Weights of a small GPT-style language model, trained from scratch on English Wikipedia.
Architecture: RMSNorm before each block, rotary positions, biases on query, key and value, tied embeddings.
Training: a variant of SOAP for these matrices, 861M tokens.
Each number is 500 + 40 x the weight over its row's rms, rounded and kept within 0 to 999. Layers, rows and columns count from 0. Numbers have three digits each. The size before them is the row's rms in percent of the matrix's.

# down: layer 11 MLP down (transposed), 832x320, rms 0.092, rows 679-703, columns 96-127
# gate: layer 11 MLP gate, 832x320, rms 0.0915, rows 680-703, columns 96-127
# up: layer 11 MLP up, 832x320, rms 0.098, rows 680-703, columns 96-127
down679 099:501559507460513536461493504481510557438450505513454486520445472520468508508591536505498497544469
gate680 102:479423457506488473543543491519558521447552483433479540519515556511492457498505502577523479560530
up680 100:476513524571556533457477458500464493508448545580463477492457575497520512539448527512518531468430
down680 102:534505522449480442472497480494524506455440517553527571493527591495484513469523404591433479417476
gate681 095:480439447488516503541520482502434579470513515484473476503508496563430500529496473518608536527479
up681 095:515502548419575466556453566526591541528483503548490490478487436510522495513500575483450527514548
down681 100:555460504501473480470488538596504481422501517457548512473479360477524458476526457559501580485507
gate682 099:541470502552468500410495425429574535566554501519493504424494488528489545451502550479546521561473
up682 105:483470498529490456527462533522432471497450575554490518447473506538507447529452496464456438513464
down682 100:520456571451532424619497543538473574413505502482504497542473464555465504480425566524466493460484
gate683 103:506508566518437498524508491444532520510522520477543547511471419515483412426521520502519481489544
up683 102:394506453486465495456491542485501571453438503503500467549548555550545509506458496538438515465540
down683 097:550585488425453572548528481459496533547434542502435561528517529539483598518455520487470485509511
gate684 095:456463535553454453520534432518590466556460468499517436517459484503470544509548441517475441494506
up684 094:462430490578405538472514500500545460450503467543447503461457515591556508432520525488541436510597
down684 098:489477486486508493548436506496439512481480503507532519446522542474537553556468582473535532499549
gate685 104:495509484513497501527504424518572555520551502468475543491465540531485515481473477460485484458495
up685 106:522503460519445446585475450438485470532444594470475477527491466471553443490461532522568414480534
down685 104:454446551473550536499512554473550445538482560513496469461463565474453507539552490515511535500413
gate686 096:512496551419517471552530485456542515445440473455588470526486462507458574480480442488587471515514
up686 095:539454508550439507542459448557468435489480456513423520453458485470472498577566503503483462472480
down686 100:470551478552538587502478457511488500494504491486442502486535487469526471471509522490505477551516
gate687 093:544456507502499469568565466522475639521470580497511571538498476531574446500571494472550475436474
up687 090:516495516532501489568532499527472508552438436503551515582496419490546466449538469501470571503538
down687 093:468493519455494432462476561516521506457548465540527463444505481442513470437453483458495506490423
gate688 106:558502540442536508447571511591498485520520426491462501491484543497488508566464470489466497584413
up688 106:445535542498483462494483543556522539553527452530510558542429508533476441520473567417444583487519
down688 102:499492502515477473509498575487527520484497516486555479449481545474540430456474531515540501501499
gate689 093:476423496464438521531505469538449488462475475484531554560528462472476485507502540476513524505445
up689 089:429473459465559493501497510509468549481484453489487515530508534510488470480409499499441434441428
down689 095:560529547490481483485466477467512457447516512543516522460517496430584477532491470479492529527540
gate690 095:402453465497474504490484443552532461564538505467573511454468518506569480573479514511502622493581
up690 098:429526567576493554471492480533454558500430540462491537531485475478463454490507468529503515532480
down690 098:527447529538492503418496530459434485540540488475478522500507527476465551518543493436450568527506
gate691 105:446527491405478498531495556447545475507512475564439494481470492511477465500521577488471542472470
up691 107:563451452430506458545500566476520545500497517444515524525510516481505511529555562430447548547539
down691 102:577441459446440483501552493504538527515576535576495476471414455470495485482497531522493466453532
gate692 101:526475483463529537532546498523470513485485438558512495489407456465453395530534453535527539548498
up692 091:447500483541517508487515477530555599509548490478588496543516526469409492503474516525437539498563
down692 089:478496535504469478531487491462489586456569526501514565454484458512585535530542515514484421563487
gate693 099:500555540477494525450473438474430440534489547527513567461527463535529553495495504484484470469477
up693 100:517557453518482438535443458471510555454482473397560496469537503474563576539525601565543398496457
down693 102:463558525518455557503530480530444536456427528504450459604439389502466510498500523541521458465485
gate694 103:445542522516535508463519466513582468554531504472573560544455521516481453486436565606495443446462
up694 101:473493475533513471471489488529536503493471437531538534521493480534411509521498529525510479537452
down694 101:486552496529536494526481500465557437495527466567533549511494475591484519500538499504508520544478
gate695 095:533535553531515509500484503575490546480445522550489491556542492434498477507480478542489456512511
up695 100:567553504539540513443503475577534542479530583518473526469467495542484523520532499576481538584470
down695 097:458439518513544479491494492522578462561521500438445530497444511509537450433477518545548476478453
gate696 102:527465575481425531418608526507558480428403511496498560528500469556490504550559452482519436564535
up696 103:444469470455458518488500473523510546477498569495502403507508586546505536523549450568558481573480
down696 106:532524525525562488540506489505478491542475624470546507504582528551569501495521479509508494596514
gate697 094:485483512526458500513512466508492468526465510490552450532450417543510511504518504540482529547609
up697 096:446526458542504586497463512475487517498583614489535561454509513535504502476486434494540532446558
down697 099:551606469537536493551463559543478460468535450473494562479526440465462489481480444527519441448538
gate698 101:470478463469550469530534476451560513450547507476525463527481453621533485473557470544455472576489
up698 101:498512572483451500500501447589508492522551498435525468578554526418497409532497498467536491476537
down698 098:525524477502426520475528524527611478468503527508519582517509494528536570511502528487530505490505
gate699 115:459596478522498532547567462501482500549526498370565547492537493540445539532504462514474430565449
up699 087:459483469532496472514491501513430458542510507463536534540550496475467582501484516605508496539422
down699 106:526471513450455459433581495507559567529441499545461470484447430482484458465561508435489537449528
gate700 099:471461525517445435495545510456560492473576471483531514483538499446425489475571463508527459527558
up700 100:444517560488461480515579449461483480538548537411555508521527483526509530470547490493493494477505
down700 101:482548525513520533477490469522444460535416414483568563495508533454498470519551510498493540511592
gate701 100:544569408540495535512518504478495481514532500504484489527552501553484519492519440486525514526498
up701 099:456525539620498521459469480489502537434541470446542515488486529416504462460494476445498578560495
down701 101:465495562495511442451484425477490556579469493539469525478532548455495522545484522520471523538526
gate702 101:519584562481401563444469534471473507478449504531487571481524475504489503447558432547444484517462
up702 106:561539464508550536494459558486462532522494552481450470418526520452438495485553497488538497479502
down702 108:490478545519472547516483592516505513462522454418563433519500523470344483478527513560509467473436
gate703 097:506444480476568470498482514481553474518487508484532558472461547462507467445435515506554493463441
up703 103:481425461448445470502523457537451490411506522497440488518498551565467515525505558467547527461486
down703 101:479530458554446488433486458548522489493477518474513532490525573592499483523506547544475541512491